{"n_layer": 14, "head_dim": 64, "d_mlp": 448, "rope_fraction": 1.0, "bias": "none", "tie_embeddings": false, "parallel_block": false, "init_std_o": 0.00531, "optimizer": "muon_variant", "lr_mult_o": 1.5, "lr_head": 0.0142, "dataset": "wikipedia_en"}
Each number is 50 + 15 x the weight over its row's rms, rounded and kept within 0 to 99. Layers, rows and columns count from 0. The size before them is the row's rms in percent of the matrix's.

# down: layer 11 MLP down (transposed), 448x224, rms 0.0194, rows 402-422, columns 112-223
# gate: layer 11 MLP gate, 448x224, rms 0.0602, rows 403-423, columns 112-223
# up: layer 11 MLP up, 448x224, rms 0.0632, rows 403-422, columns 112-223
down402 101:56 59 64 51 52 34 58 62 35 83 36 62 24 49 38 59 74 61 58 43 55 45 48 49 62 54 58 49 64 52 27 36 65 53 57 27 42 36 84 58 68 38 64 59 40 24 36 49 57 67 63 51 35 70 64 85 57 48 48 79 46 24 30 39 55 62 49 54 42 66 58 56 62 59 65 32 53 63 37 40 52 78 31 55 65 20 75 61 57 48 51 68 54 32 34 32 38 66 57 57 91 56 51 48 26 66 47 36 59 44 33 36
gate403 103:55 40 50 39 72 43 29 36 63 45 39 63 54 56 73 43 71 38 66 42 36 57 55 59 51 34 44 64 62 60 61 54 88 69 59 58 41 36 34 68 33 83 54 27 49 71 23 39 45 59 63 71 31 51 72 58 21 56 47 72 59 66 56 31 64 43 46 43 34 58 47 69 48 49 78 53 30 40 60 79 59 20 71 75 49 59 66 58 55 54 51 70 50 48 73 43 56 37 39 35 74 27 52 42 64 69 07 62 39 58 61 86
up403 104:41 49 53 77 72 55 63 50 60 51 31 38 36 65 48 33 43 21 45 63 66 50 31 55 73 54 71 35 73 85 42 41 63 57 47 39 60 30 47 46 10 30 48 43 36 27 57 35 74 50 46 17 48 39 56 23 36 72 58 68 44 56 41 35 80 50 63 16 46 56 35 61 40 45 51 61 75 43 82 46 82 52 47 55 42 44 63 59 62 71 03 46 55 44 54 72 49 58 76 60 43 30 62 56 75 53 39 25 42 48 65 51
down403 097:54 66 55 66 64 55 34 69 61 56 55 74 31 51 49 43 40 29 71 44 64 63 61 43 37 32 34 30 60 44 56 54 52 63 63 42 55 59 68 31 55 71 72 65 65 57 40 30 72 59 42 40 71 26 58 55 51 72 79 40 63 30 63 37 37 46 67 24 45 62 31 37 38 36 51 25 44 37 39 64 45 54 49 40 53 55 46 59 39 17 64 52 36 57 74 48 38 68 59 40 71 59 54 40 41 27 69 12 60 69 58 54
gate404 109:46 82 48 53 33 46 64 72 47 41 68 67 53 76 59 72 39 77 54 72 15 41 47 42 33 35 58 38 64 48 48 59 60 36 36 38 82 72 55 55 72 64 59 27 56 36 41 45 53 55 30 65 25 40 63 42 47 53 30 70 21 44 32 49 54 39 24 46 29 47 35 35 38 54 53 43 53 30 56 46 45 54 66 40 31 38 44 58 52 36 14 40 51 64 42 53 51 61 49 56 59 61 56 29 38 16 49 51 70 34 58 52
up404 101:40 51 62 51 53 54 35 72 51 48 50 43 38 40 49 30 45 69 45 57 53 68 25 54 59 59 57 66 38 44 70 65 40 52 24 36 65 49 65 45 54 61 41 26 55 36 33 64 35 54 51 59 44 58 79 38 66 71 49 49 19 53 34 35 59 58 61 88 44 52 35 47 59 24 46 39 56 60 42 51 41 47 34 47 54 36 68 51 53 32 37 46 48 66 68 24 24 67 32 48 44 58 53 27 41 37 60 51 44 51 63 64
down404 097:47 48 37 20 51 23 27 52 33 47 69 46 55 53 63 48 50 63 53 40 59 36 24 55 46 73 52 58 16 55 50 54 58 13 61 47 40 84 54 57 38 38 43 13 36 37 72 36 52 53 60 22 53 76 70 61 57 71 50 20 56 64 40 60 35 42 37 51 19 74 60 71 28 15 34 70 48 39 52 63 43 42 33 18 52 46 47 43 48 48 54 22 31 31 58 66 48 69 67 49 36 69 30 29 55 46 29 35 19 33 37 61
gate405 101:42 49 40 38 39 55 67 47 46 73 39 41 18 88 43 65 67 42 61 63 77 36 38 49 68 86 70 50 16 57 54 41 44 80 38 54 48 66 43 13 43 43 43 69 56 47 67 33 54 41 59 45 32 41 25 64 52 68 36 66 30 41 35 40 63 27 40 67 46 34 59 67 52 55 34 34 51 28 57 50 44 31 75 63 33 45 30 72 72 43 66 46 63 48 26 50 53 59 76 32 27 45 68 57 51 67 60 39 42 42 23 57
up405 097:46 44 88 48 54 28 31 47 47 28 65 42 54 53 37 49 42 51 50 70 35 57 67 36 40 43 32 38 34 27 26 53 56 25 37 65 56 61 55 61 36 33 70 36 58 49 32 54 43 54 48 58 48 48 49 20 39 60 68 36 55 45 27 61 80 29 47 58 61 57 35 45 49 55 75 63 39 46 54 45 33 43 68 41 30 46 69 16 49 39 56 49 40 31 35 56 30 62 36 56 59 65 45 61 42 49 38 59 75 76 12 49
down405 100:61 50 55 60 34 72 55 39 72 69 56 69 50 51 26 43 31 58 27 61 46 84 35 43 27 50 34 60 62 51 39 74 43 52 31 60 54 74 56 42 57 64 55 30 49 50 40 79 33 50 48 61 40 49 58 43 64 34 37 54 46 44 80 52 29 42 17 49 78 42 89 39 48 50 56 34 51 32 53 42 50 53 16 64 43 35 51 50 47 58 59 65 39 57 57 55 71 73 71 52 67 66 34 37 42 30 58 34 20 60 41 72
gate406 094:67 48 67 64 40 39 49 47 49 93 35 43 28 54 24 48 16 46 49 61 43 69 70 20 60 30 37 52 46 42 66 53 86 83 38 15 38 75 46 32 52 69 61 47 54 72 61 57 40 68 56 26 48 27 54 65 57 48 65 33 55 26 41 60 38 36 55 83 45 36 61 73 52 58 60 14 37 35 43 38 52 19 57 41 40 31 33 66 47 61 39 62 29 22 51 37 49 74 54 30 53 57 45 44 46 49 50 20 34 53 44 15
up406 089:52 73 31 09 39 55 70 40 33 50 61 70 30 33 38 35 34 56 34 48 60 50 53 77 45 76 65 46 48 32 78 42 43 34 18 30 21 59 38 32 49 74 35 53 42 47 75 45 58 66 43 30 38 23 59 34 62 65 55 49 43 48 88 74 20 15 63 62 56 61 60 51 29 23 66 58 46 33 57 35 17 43 50 57 44 30 53 33 50 55 54 75 50 69 41 48 42 65 36 28 41 61 55 61 61 56 54 51 22 64 42 42
down406 094:50 30 40 59 65 54 40 51 38 60 46 33 56 31 43 31 50 54 48 43 71 59 65 06 55 45 48 51 43 66 60 42 47 50 49 40 67 61 27 27 64 40 59 34 48 47 48 55 42 24 55 34 37 58 80 82 23 24 67 60 41 54 34 47 44 58 44 42 59 48 46 50 28 65 51 55 70 30 32 64 45 64 47 38 29 55 75 31 59 64 73 39 35 53 59 37 37 54 53 00 50 59 51 60 48 52 53 38 60 70 69 62
gate407 096:41 55 68 55 50 42 41 54 67 55 43 51 01 84 41 55 48 60 33 51 35 78 59 63 39 50 51 50 48 55 38 67 41 42 45 71 45 54 51 44 53 51 66 49 61 43 54 49 37 46 97 50 30 67 28 72 58 52 47 39 63 33 51 24 36 48 47 52 21 45 80 35 61 61 63 42 15 47 65 26 81 39 59 50 57 63 61 52 82 69 44 28 53 42 49 37 58 63 64 24 61 37 53 46 43 43 40 39 37 26 52 34
up407 097:52 36 36 48 59 81 47 42 56 60 65 54 61 33 47 55 45 48 34 58 46 28 55 31 42 34 28 53 41 83 68 50 58 46 32 39 34 38 48 44 66 28 51 53 28 48 44 52 72 25 48 32 84 47 23 60 38 50 35 40 21 66 32 43 42 24 63 53 49 40 40 47 61 55 60 70 62 78 55 47 45 58 43 52 85 70 56 46 51 49 48 59 25 62 86 53 53 52 42 67 49 39 41 63 45 47 74 56 32 32 55 53
down407 101:40 66 67 52 61 59 28 67 37 69 55 54 41 48 48 48 85 60 81 56 71 57 60 60 59 34 92 40 41 43 62 35 42 53 52 41 36 32 53 57 38 68 62 30 60 26 55 49 56 67 38 62 57 49 56 53 60 43 09 39 53 20 53 40 55 54 33 53 42 34 67 28 33 32 75 69 23 67 43 41 42 33 23 41 51 44 50 53 33 50 44 73 33 49 52 33 35 50 47 58 22 29 68 44 63 59 26 58 35 54 59 47
gate408 099:30 46 43 37 20 37 48 42 59 61 38 33 42 49 47 37 60 46 58 60 60 64 48 38 22 43 54 48 58 35 64 33 56 56 37 90 69 33 71 36 38 64 50 79 62 63 18 52 45 55 46 36 37 39 63 61 56 44 73 75 64 44 46 49 60 95 45 31 41 39 53 24 81 39 48 62 80 64 34 55 65 54 36 61 77 48 57 41 79 46 49 35 69 35 56 70 37 53 52 68 83 55 38 59 44 32 31 88 36 19 44 71
up408 106:41 31 57 71 21 47 43 11 44 52 32 53 49 35 42 49 36 49 59 59 74 55 46 37 54 38 49 50 64 48 58 52 53 73 34 67 66 45 60 43 48 73 49 58 31 36 59 58 45 44 65 52 63 54 56 38 37 41 52 61 50 80 64 57 70 75 72 44 28 27 70 50 45 68 69 43 73 58 43 53 46 56 53 38 51 31 58 48 72 42 44 54 71 56 53 66 39 51 46 77 64 44 41 60 50 00 10 46 53 30 55 51
down408 117:36 33 56 63 50 56 33 63 54 53 33 27 49 51 57 46 31 45 32 42 21 43 65 49 58 33 37 62 31 53 75 56 67 45 73 74 99 61 33 50 65 69 61 51 39 32 41 40 51 56 60 74 65 67 52 44 70 41 56 78 58 40 37 46 62 35 44 55 29 67 41 56 24 63 51 53 41 51 44 53 49 42 87 32 26 47 43 41 65 49 54 25 23 45 66 37 48 38 26 68 65 33 47 62 50 27 90 39 63 65 91 54
gate409 101:76 48 77 47 44 60 34 43 59 31 42 39 39 68 58 46 40 24 32 48 39 66 44 53 70 66 39 63 73 48 49 31 55 47 19 54 54 51 87 30 18 36 62 61 52 44 41 45 30 48 61 14 52 48 33 68 51 34 47 59 47 78 51 59 47 45 47 57 75 58 35 64 43 40 53 39 57 56 42 50 69 41 50 53 45 44 32 25 63 35 64 35 38 69 61 42 24 79 52 36 24 76 38 45 39 42 45 55 57 79 87 32
up409 104:39 64 46 31 58 17 62 27 45 38 38 48 52 37 35 69 60 77 48 44 40 37 58 51 51 39 56 39 73 46 47 39 36 81 65 22 68 56 60 52 37 44 43 40 35 68 75 39 64 50 54 60 74 31 19 68 39 57 60 33 80 27 35 42 27 48 65 46 58 30 56 44 76 42 46 76 42 60 48 49 48 52 49 54 54 66 74 70 69 40 66 48 52 35 74 46 12 65 36 72 40 64 61 55 36 53 52 52 32 36 59 42
down409 099:39 50 60 45 76 47 40 38 72 24 63 64 38 41 52 60 31 60 36 47 29 74 43 11 54 35 16 56 68 70 61 20 25 65 62 74 18 60 68 60 35 47 47 57 51 42 37 58 42 53 64 60 65 41 20 71 69 59 33 34 46 55 44 59 55 57 71 45 78 28 63 51 55 48 41 38 49 37 34 43 69 55 68 61 65 55 48 34 71 71 37 56 56 37 48 42 47 38 54 44 15 88 75 55 83 64 69 49 46 47 40 36
gate410 100:54 26 57 69 55 35 48 39 73 35 52 59 32 04 34 36 54 44 57 37 69 62 21 60 46 43 30 38 29 66 70 51 75 84 37 33 40 42 44 41 67 57 40 60 50 59 74 57 36 22 73 65 56 57 52 37 24 57 54 33 35 42 35 46 51 53 68 54 48 49 38 47 51 50 45 38 47 38 51 41 59 40 40 47 22 84 34 78 40 59 37 46 50 47 38 35 60 34 45 50 24 58 65 28 73 36 32 51 54 45 44 68
up410 104:48 50 75 45 51 68 31 76 24 71 30 56 60 63 58 38 32 45 45 47 49 63 40 75 66 52 56 18 46 51 43 23 63 61 67 38 19 54 45 48 55 48 55 56 40 68 60 68 78 48 57 56 31 58 23 27 59 49 39 53 36 73 27 61 59 29 54 50 71 25 75 62 43 55 70 56 55 51 59 37 39 39 37 05 38 58 53 81 45 54 36 34 86 39 41 54 63 28 56 66 69 52 34 45 58 65 49 42 70 59 09 66
down410 098:51 48 63 41 43 58 39 44 22 71 56 30 49 79 68 70 55 58 40 38 48 51 42 72 35 57 56 88 58 34 39 60 36 46 33 41 71 42 56 65 51 62 54 55 65 48 01 60 53 49 52 65 71 48 57 36 45 33 55 58 64 47 67 62 62 51 47 56 57 48 67 49 60 60 43 43 45 40 63 68 48 34 41 53 38 38 48 50 66 60 64 55 54 45 74 12 55 87 45 61 45 56 61 50 31 29 36 46 44 66 51 33
gate411 103:67 52 44 51 46 34 52 54 59 49 57 49 37 29 44 87 39 16 37 48 62 56 79 54 55 71 48 48 66 47 63 38 40 37 53 39 34 51 45 59 50 14 57 36 52 28 67 51 21 66 45 63 57 51 41 69 57 31 35 46 79 58 64 49 31 75 30 42 60 46 31 27 22 56 44 36 39 46 78 68 57 69 61 52 30 40 54 53 22 36 50 19 49 47 50 46 48 32 48 29 34 21 28 44 34 25 48 49 72 54 45 58
up411 099:49 29 37 68 50 48 42 50 71 65 21 39 49 50 59 74 54 55 66 55 32 45 47 41 65 23 69 38 46 19 61 50 42 46 34 45 43 66 63 65 26 50 42 59 29 62 37 37 58 53 23 30 35 50 60 46 81 79 49 35 19 69 52 20 34 36 54 12 29 40 60 59 21 54 25 37 32 48 60 59 71 40 42 35 29 48 57 50 71 33 28 36 63 75 60 59 61 61 57 60 47 68 48 72 17 70 30 41 47 33 53 28
down411 097:55 39 46 50 69 61 83 68 53 55 55 52 48 49 54 48 53 62 44 61 33 57 29 48 38 44 26 60 46 78 59 52 68 44 38 57 37 57 56 52 65 63 57 74 48 47 36 46 71 63 28 20 59 64 22 57 51 34 31 56 49 62 55 43 43 62 56 33 47 40 48 48 49 43 40 46 52 39 69 48 52 53 58 42 58 58 62 52 73 47 58 56 55 49 25 39 35 55 64 47 53 39 38 42 35 25 65 78 72 66 36 70
gate412 106:64 50 73 32 51 51 29 35 40 75 27 54 44 42 61 53 25 33 35 41 07 46 44 42 19 38 50 52 25 52 65 68 52 41 51 49 39 62 67 64 67 56 64 58 42 54 24 48 50 74 53 52 60 50 45 59 73 69 59 75 28 58 75 40 40 70 76 34 62 46 52 39 61 48 59 29 23 46 69 48 57 74 61 71 38 51 73 35 66 40 47 57 44 25 46 53 68 50 62 30 57 40 47 16 57 57 14 68 16 63 50 44
up412 107:38 61 81 62 31 59 22 80 52 45 59 30 64 31 34 40 53 62 45 55 52 37 69 71 37 65 40 40 38 54 57 37 30 59 68 71 32 74 52 61 50 47 59 68 62 47 41 20 56 33 52 47 48 60 72 65 06 39 44 64 36 63 35 45 31 27 51 77 50 90 29 59 57 52 57 50 34 71 46 36 77 66 59 47 51 51 60 20 69 53 57 52 46 26 34 33 70 45 50 50 51 33 51 61 51 38 37 50 51 83 41 58
down412 101:44 59 46 37 46 84 85 67 58 50 20 87 35 50 39 32 43 47 71 37 56 91 61 53 57 57 50 40 28 35 20 73 57 46 63 24 61 43 76 35 49 54 38 49 58 49 70 29 63 58 63 67 60 45 49 56 30 42 48 48 46 53 19 46 64 43 54 78 51 85 60 45 62 61 51 42 45 46 63 27 59 43 33 16 53 15 66 23 64 53 50 50 49 62 60 59 33 28 60 06 51 53 54 21 41 63 72 62 72 63 53 31
gate413 107:45 37 53 51 53 86 49 26 40 64 69 59 31 59 56 53 85 54 36 60 53 38 49 55 31 21 38 54 27 51 55 40 37 49 43 46 63 57 27 53 58 54 22 44 62 62 44 57 44 46 47 40 57 43 18 42 55 29 54 68 55 65 53 30 14 50 76 66 30 66 54 62 59 58 58 50 67 72 46 64 82 53 37 63 51 56 44 70 57 26 41 45 56 21 64 70 47 50 51 58 60 39 54 42 68 50 36 51 35 49 37 77
up413 107:67 57 37 48 33 43 47 52 70 66 73 64 64 49 51 38 40 26 46 36 21 63 18 45 49 36 71 81 54 33 22 67 31 44 46 27 76 78 46 61 46 56 63 60 66 50 51 39 36 81 45 31 54 54 41 55 55 34 70 57 49 42 81 49 50 40 46 60 62 39 42 48 80 56 48 53 45 20 57 42 29 50 32 78 60 46 53 51 48 28 88 36 82 50 56 62 64 60 58 49 50 54 87 41 50 71 50 52 34 46 35 51
down413 110:51 10 36 63 61 45 65 50 39 34 55 63 63 55 53 61 48 70 59 56 69 61 59 38 62 46 41 53 69 47 23 39 32 44 56 56 14 30 62 41 55 74 49 43 41 57 46 55 31 81 30 61 68 53 48 28 36 68 32 44 28 22 34 45 59 34 71 39 50 64 25 43 55 40 55 53 72 70 49 63 48 29 67 31 51 28 59 55 55 44 39 41 67 33 52 54 44 54 41 94 33 27 37 53 37 44 57 59 50 32 63 36
gate414 110:59 65 40 60 57 22 49 57 56 48 32 59 57 44 58 77 33 65 60 70 58 35 46 57 66 58 53 38 69 71 60 81 34 38 44 77 51 24 74 51 55 67 45 37 45 44 71 49 50 39 45 52 32 70 38 54 52 63 44 56 61 44 46 80 70 81 48 60 57 30 46 36 56 42 80 58 45 67 68 51 50 55 54 40 51 67 19 22 23 38 63 67 34 68 74 51 73 57 42 46 53 41 44 55 43 68 49 83 43 61 70 52
up414 100:72 52 37 56 46 42 56 47 51 24 52 47 56 66 55 48 32 41 58 28 38 73 32 58 20 84 35 47 65 41 19 58 34 25 29 43 67 68 67 51 42 45 44 44 42 59 45 59 59 53 54 44 45 50 53 37 52 43 35 45 60 39 66 48 51 34 35 62 41 48 46 68 46 57 66 37 72 57 37 39 83 49 53 33 56 51 42 53 45 47 55 41 62 50 33 83 49 80 33 33 60 75 65 55 48 79 43 64 44 48 41 64
down414 098:58 60 72 22 60 27 66 38 81 51 38 35 50 77 60 25 50 55 32 72 85 61 73 53 58 20 29 57 53 58 34 38 35 64 63 85 35 45 31 43 59 44 43 65 51 32 49 23 31 38 52 72 66 48 33 28 41 44 75 33 51 28 22 47 59 00 72 32 36 30 75 49 47 48 52 42 77 51 51 49 67 35 25 61 53 41 17 79 53 47 51 38 46 67 61 45 51 41 47 58 65 71 32 51 82 52 49 41 34 56 38 49
gate415 099:59 59 22 52 54 44 37 31 32 40 65 71 43 33 39 61 42 43 51 21 55 55 64 33 32 45 41 39 48 60 59 32 45 60 36 57 55 47 26 58 70 38 45 29 62 58 31 44 39 33 33 49 57 41 39 48 65 35 51 42 52 75 48 71 38 37 36 59 58 44 52 57 45 71 57 12 48 75 71 57 50 56 30 33 35 56 43 84 37 34 76 88 54 59 54 50 40 46 47 23 72 42 69 29 78 64 44 50 33 92 55 59
up415 101:55 44 62 82 47 53 56 67 18 50 81 53 72 60 28 47 65 50 57 55 16 57 41 56 54 62 24 26 47 49 39 57 39 61 54 50 69 56 48 43 79 71 92 68 47 33 83 56 38 51 57 51 38 76 64 48 13 70 42 46 47 34 46 38 38 24 31 50 45 69 60 66 30 40 50 46 65 69 49 39 36 71 57 36 48 73 45 55 36 56 47 51 54 16 67 51 55 51 69 53 54 73 55 71 53 61 41 52 52 45 34 54
down415 100:53 87 36 62 50 41 27 47 37 56 50 71 26 59 45 57 32 43 26 40 95 31 75 48 60 61 63 40 44 70 44 57 41 32 33 37 40 39 72 59 37 60 32 53 48 53 44 46 46 53 37 48 40 66 34 25 55 47 52 52 37 67 34 85 52 76 57 56 67 39 26 55 39 50 31 32 61 47 75 66 25 55 80 58 50 17 60 47 39 48 46 36 51 56 71 57 48 71 44 99 40 42 43 45 23 58 39 50 47 52 56 50
gate416 105:47 36 67 28 37 52 37 35 43 40 47 58 53 68 48 43 30 18 32 42 76 44 44 64 50 38 71 33 36 52 34 50 41 28 26 50 44 63 61 61 54 77 59 68 41 58 36 48 51 65 70 47 57 55 27 48 35 75 64 43 46 51 53 81 58 65 06 64 36 44 36 28 56 69 37 65 28 26 45 69 29 39 48 40 16 53 60 79 77 42 51 32 40 55 53 50 58 70 82 61 59 58 48 64 44 36 47 69 57 57 46 17
up416 105:57 63 45 55 35 41 66 56 53 45 71 85 41 40 50 52 54 34 24 45 33 59 52 59 73 40 44 83 54 62 55 40 63 57 43 55 49 40 54 56 63 60 67 33 43 50 44 46 50 52 65 44 57 37 67 44 47 28 62 47 59 15 56 37 52 29 42 52 29 39 65 38 16 43 56 69 38 44 42 50 27 23 52 69 38 74 60 43 47 36 47 53 50 28 64 27 16 60 73 59 36 50 30 67 67 66 51 42 53 28 79 45
down416 098:40 59 54 24 69 82 86 45 31 04 28 53 21 61 88 67 33 49 60 57 50 65 67 56 53 28 46 31 59 24 30 37 56 66 36 49 28 43 71 59 53 50 45 44 77 64 38 41 32 32 41 30 44 38 39 58 54 54 44 45 43 47 31 65 52 78 29 63 48 38 63 67 67 55 48 48 40 67 69 43 58 78 65 66 48 35 67 72 51 52 50 42 27 28 90 41 42 44 65 42 75 30 36 33 74 74 45 37 36 42 44 37
gate417 109:67 42 51 19 27 50 42 49 35 28 52 43 61 51 49 74 55 33 49 64 60 51 21 36 57 41 42 55 27 60 30 38 57 68 45 16 40 47 42 46 79 29 65 39 36 33 49 72 35 23 60 68 79 55 50 79 54 45 52 41 52 57 49 55 44 31 17 58 29 23 66 33 43 61 58 79 68 52 38 30 25 54 46 61 51 36 33 70 56 43 49 62 33 76 68 35 26 56 40 27 23 54 33 48 55 27 50 41 41 13 49 69
up417 100:62 65 58 44 57 48 32 65 76 42 69 49 65 69 51 67 52 50 50 55 33 36 50 59 31 49 53 38 28 21 41 55 36 59 43 46 65 26 23 36 51 30 63 52 42 18 49 51 63 49 60 47 88 55 33 49 19 52 76 51 38 67 48 49 59 54 36 21 07 31 75 46 48 41 48 62 65 44 45 24 48 63 53 51 63 37 56 48 31 79 82 33 71 58 50 49 66 50 55 40 42 53 37 54 26 56 59 38 53 79 42 48
down417 102:41 75 66 73 63 47 55 67 43 33 76 37 44 14 58 40 49 77 41 80 68 68 34 49 57 70 40 14 39 49 45 45 46 49 36 38 48 70 42 56 53 48 51 57 62 41 56 38 66 76 52 50 33 66 48 41 68 30 31 35 57 46 37 44 67 50 42 43 69 49 61 21 45 44 73 50 42 41 32 64 60 71 43 49 34 33 66 60 60 47 50 35 50 61 34 37 45 18 67 86 44 66 52 37 59 38 45 49 60 63 47 67
gate418 100:36 32 60 57 51 69 73 60 67 55 55 58 72 56 45 56 48 65 48 76 29 52 53 54 62 38 48 37 76 52 54 60 51 67 43 71 79 33 42 50 37 41 39 44 58 55 24 21 58 40 58 58 53 68 63 44 37 52 39 44 34 41 40 54 45 65 59 38 60 29 83 49 65 60 49 31 94 65 53 61 72 17 06 58 56 20 41 39 57 57 59 49 41 31 46 40 37 51 78 39 20 40 28 50 42 33 60 58 28 67 52 58
up418 103:39 41 72 59 68 49 78 80 32 53 43 68 26 51 61 64 39 36 36 61 74 60 50 40 59 69 50 47 47 33 74 50 62 40 55 44 55 35 36 56 55 02 64 44 43 56 56 43 59 33 73 52 56 48 81 39 36 57 66 67 50 33 44 38 20 51 25 34 26 39 29 76 51 45 72 41 53 76 59 31 48 54 19 54 52 74 58 38 24 58 61 65 37 43 49 36 34 53 68 31 47 32 36 60 42 34 49 73 65 35 23 52
down418 102:54 24 45 64 61 52 70 55 50 49 50 66 58 36 51 56 49 39 36 67 65 39 48 65 71 42 03 54 38 16 19 36 48 64 67 55 51 71 24 47 45 14 45 53 39 37 49 57 42 41 81 78 28 60 59 60 62 81 41 93 49 42 33 34 49 56 30 70 62 61 81 65 56 67 45 63 89 74 49 32 47 82 36 50 68 45 55 33 41 43 35 31 48 55 47 46 42 51 55 03 50 51 48 65 73 50 42 13 53 54 33 64
gate419 095:56 33 43 31 50 53 64 71 43 42 64 42 45 63 38 53 75 68 27 40 55 39 62 48 41 77 57 58 53 50 55 70 47 44 47 60 36 46 66 51 51 59 54 52 52 23 36 40 50 56 46 40 23 57 52 54 51 44 39 43 46 40 44 45 52 64 24 38 68 30 56 47 64 51 50 53 45 44 54 18 41 25 54 54 18 53 51 47 26 27 58 57 23 55 39 42 45 37 49 50 62 51 56 39 54 66 36 33 35 38 66 51
up419 090:28 61 53 50 43 74 47 42 47 47 51 47 59 62 61 16 62 36 81 53 41 44 60 59 36 39 54 51 25 73 64 51 36 22 46 43 32 34 35 42 75 47 09 38 28 49 59 43 30 53 53 53 32 80 63 43 51 37 70 59 42 41 46 59 55 74 41 25 73 43 59 79 38 63 68 41 74 40 24 73 40 29 56 53 76 47 52 38 58 63 43 42 60 46 51 50 41 62 14 65 21 50 45 70 85 37 59 62 54 49 46 61
down419 097:44 55 40 41 49 66 80 59 14 32 61 57 67 65 67 57 56 58 46 76 54 09 57 67 51 43 38 36 51 51 55 46 56 58 52 49 56 06 27 59 51 36 51 51 33 63 36 27 66 27 38 58 35 57 34 58 29 22 44 47 36 40 43 57 66 45 51 36 56 24 35 64 52 72 25 78 70 51 55 32 68 64 62 28 45 61 22 48 45 48 56 63 57 51 47 66 50 38 71 35 83 22 81 81 81 40 56 27 49 40 57 38
gate420 096:48 39 39 47 60 64 22 39 60 80 20 56 41 51 63 59 17 51 44 62 58 62 65 64 55 55 45 25 44 38 58 57 50 50 58 45 44 48 69 41 66 47 67 52 37 40 68 63 32 53 52 50 33 41 58 59 45 45 42 27 65 53 05 69 63 37 59 52 36 62 72 39 15 32 51 44 38 49 43 34 64 64 59 66 39 44 46 33 34 49 59 41 45 64 41 34 44 45 58 51 51 43 47 08 39 76 48 65 47 73 21 34
up420 091:40 38 48 57 46 33 55 35 51 39 39 70 31 43 36 15 65 54 63 66 34 68 72 47 71 79 46 64 58 81 48 65 55 33 40 48 51 28 48 41 10 62 44 38 53 42 66 46 59 61 48 47 67 41 45 48 49 70 61 56 45 50 57 42 71 67 25 48 46 86 24 48 34 44 33 33 60 59 33 57 52 19 32 58 60 39 56 55 45 22 44 53 63 29 28 67 53 57 62 76 44 34 35 35 16 60 59 60 48 56 24 58
down420 097:47 51 51 47 57 52 27 57 26 82 44 55 72 62 57 64 46 58 41 51 30 56 45 43 61 54 28 50 60 11 22 50 52 41 63 48 38 59 57 34 49 41 46 53 76 47 60 28 66 33 58 27 59 78 84 44 25 50 49 72 57 38 74 45 12 57 57 72 51 40 38 52 49 44 51 56 48 42 73 60 56 42 56 59 53 34 58 52 56 65 60 38 58 77 58 76 57 38 59 66 51 99 75 59 62 37 31 30 09 52 71 56
gate421 100:42 54 24 51 44 52 68 00 72 63 67 40 34 64 55 70 45 36 48 50 66 52 50 55 72 31 84 53 40 41 45 58 25 49 28 37 83 40 54 56 59 55 41 24 64 44 51 57 37 42 69 32 30 56 43 54 33 69 51 55 27 16 33 34 56 63 42 61 48 41 49 35 50 49 19 40 51 00 74 43 29 60 70 27 33 70 30 54 49 72 59 21 67 75 54 22 45 58 41 49 39 62 38 36 31 51 38 61 20 50 67 55
up421 096:62 57 48 53 41 55 45 30 53 67 70 39 58 48 55 68 60 93 79 59 56 61 48 65 49 60 52 66 68 41 53 61 42 79 59 36 50 38 25 60 38 57 14 57 34 53 63 37 40 63 66 46 55 39 24 58 72 41 57 28 68 38 42 24 48 71 34 29 29 50 21 51 76 00 80 47 56 46 38 48 18 62 84 59 49 36 55 60 37 56 75 50 44 41 44 31 26 52 66 52 46 78 52 64 83 48 47 42 42 65 51 44
down421 094:83 59 43 38 39 49 58 67 63 47 45 37 58 40 51 64 52 35 70 51 67 58 41 36 45 56 59 44 40 64 30 31 73 57 48 74 23 72 36 31 35 36 70 23 61 65 36 79 47 53 36 69 52 49 52 47 44 42 58 47 61 31 44 80 62 44 66 53 37 69 51 57 43 66 68 22 33 25 62 48 43 28 36 12 78 52 67 46 31 52 50 41 67 33 66 69 77 58 34 10 52 65 43 32 34 59 47 10 43 59 57 71
gate422 107:28 52 57 64 24 48 52 77 76 55 49 44 38 51 57 45 51 54 15 64 59 46 67 40 34 50 46 30 35 56 61 29 44 46 52 64 66 33 78 51 30 52 51 38 27 61 46 58 42 61 15 61 79 56 32 83 42 35 46 55 76 76 65 48 63 48 12 48 63 45 31 22 52 45 32 63 43 64 70 68 69 55 29 35 57 52 35 36 47 38 49 58 22 55 57 46 50 46 33 61 20 80 40 45 31 37 45 18 62 56 59 53
up422 109:38 53 82 35 47 49 50 60 39 31 77 51 49 41 56 69 63 21 28 51 56 55 54 57 62 34 58 61 38 53 74 50 30 85 42 64 51 46 84 52 51 38 49 46 61 33 73 47 59 61 61 45 68 49 77 47 46 40 53 61 31 36 43 72 70 36 77 63 32 63 59 45 47 45 43 50 70 69 36 47 38 38 61 62 48 13 51 41 40 52 59 50 29 47 47 40 62 38 52 53 48 29 14 64 40 54 19 55 53 41 62 28
down422 106:74 47 52 67 38 66 35 63 37 66 65 46 39 63 54 39 47 16 36 52 63 75 54 39 47 59 68 50 35 63 48 42 58 64 26 25 42 62 38 19 46 28 38 52 25 38 42 26 27 56 63 59 19 68 57 50 51 81 43 41 40 35 50 57 35 27 66 58 44 34 68 88 41 33 60 27 53 71 42 30 77 71 52 64 47 27 33 60 25 56 68 64 45 24 69 21 54 62 55 24 51 43 54 52 48 40 28 80 40 31 56 39
gate423 097:56 45 49 34 54 46 28 31 43 30 42 61 61 74 61 58 56 71 61 27 59 58 68 52 26 56 57 79 62 52 64 66 44 22 28 30 30 41 66 48 43 73 18 54 46 41 10 54 55 72 29 52 76 23 43 69 58 43 70 24 75 28 46 62 46 54 47 65 58 40 60 66 22 13 75 64 53 54 60 49 31 81 39 35 72 46 65 26 36 56 49 69 18 84 60 47 38 59 47 39 18 60 33 49 41 66 87 46 61 57 52 54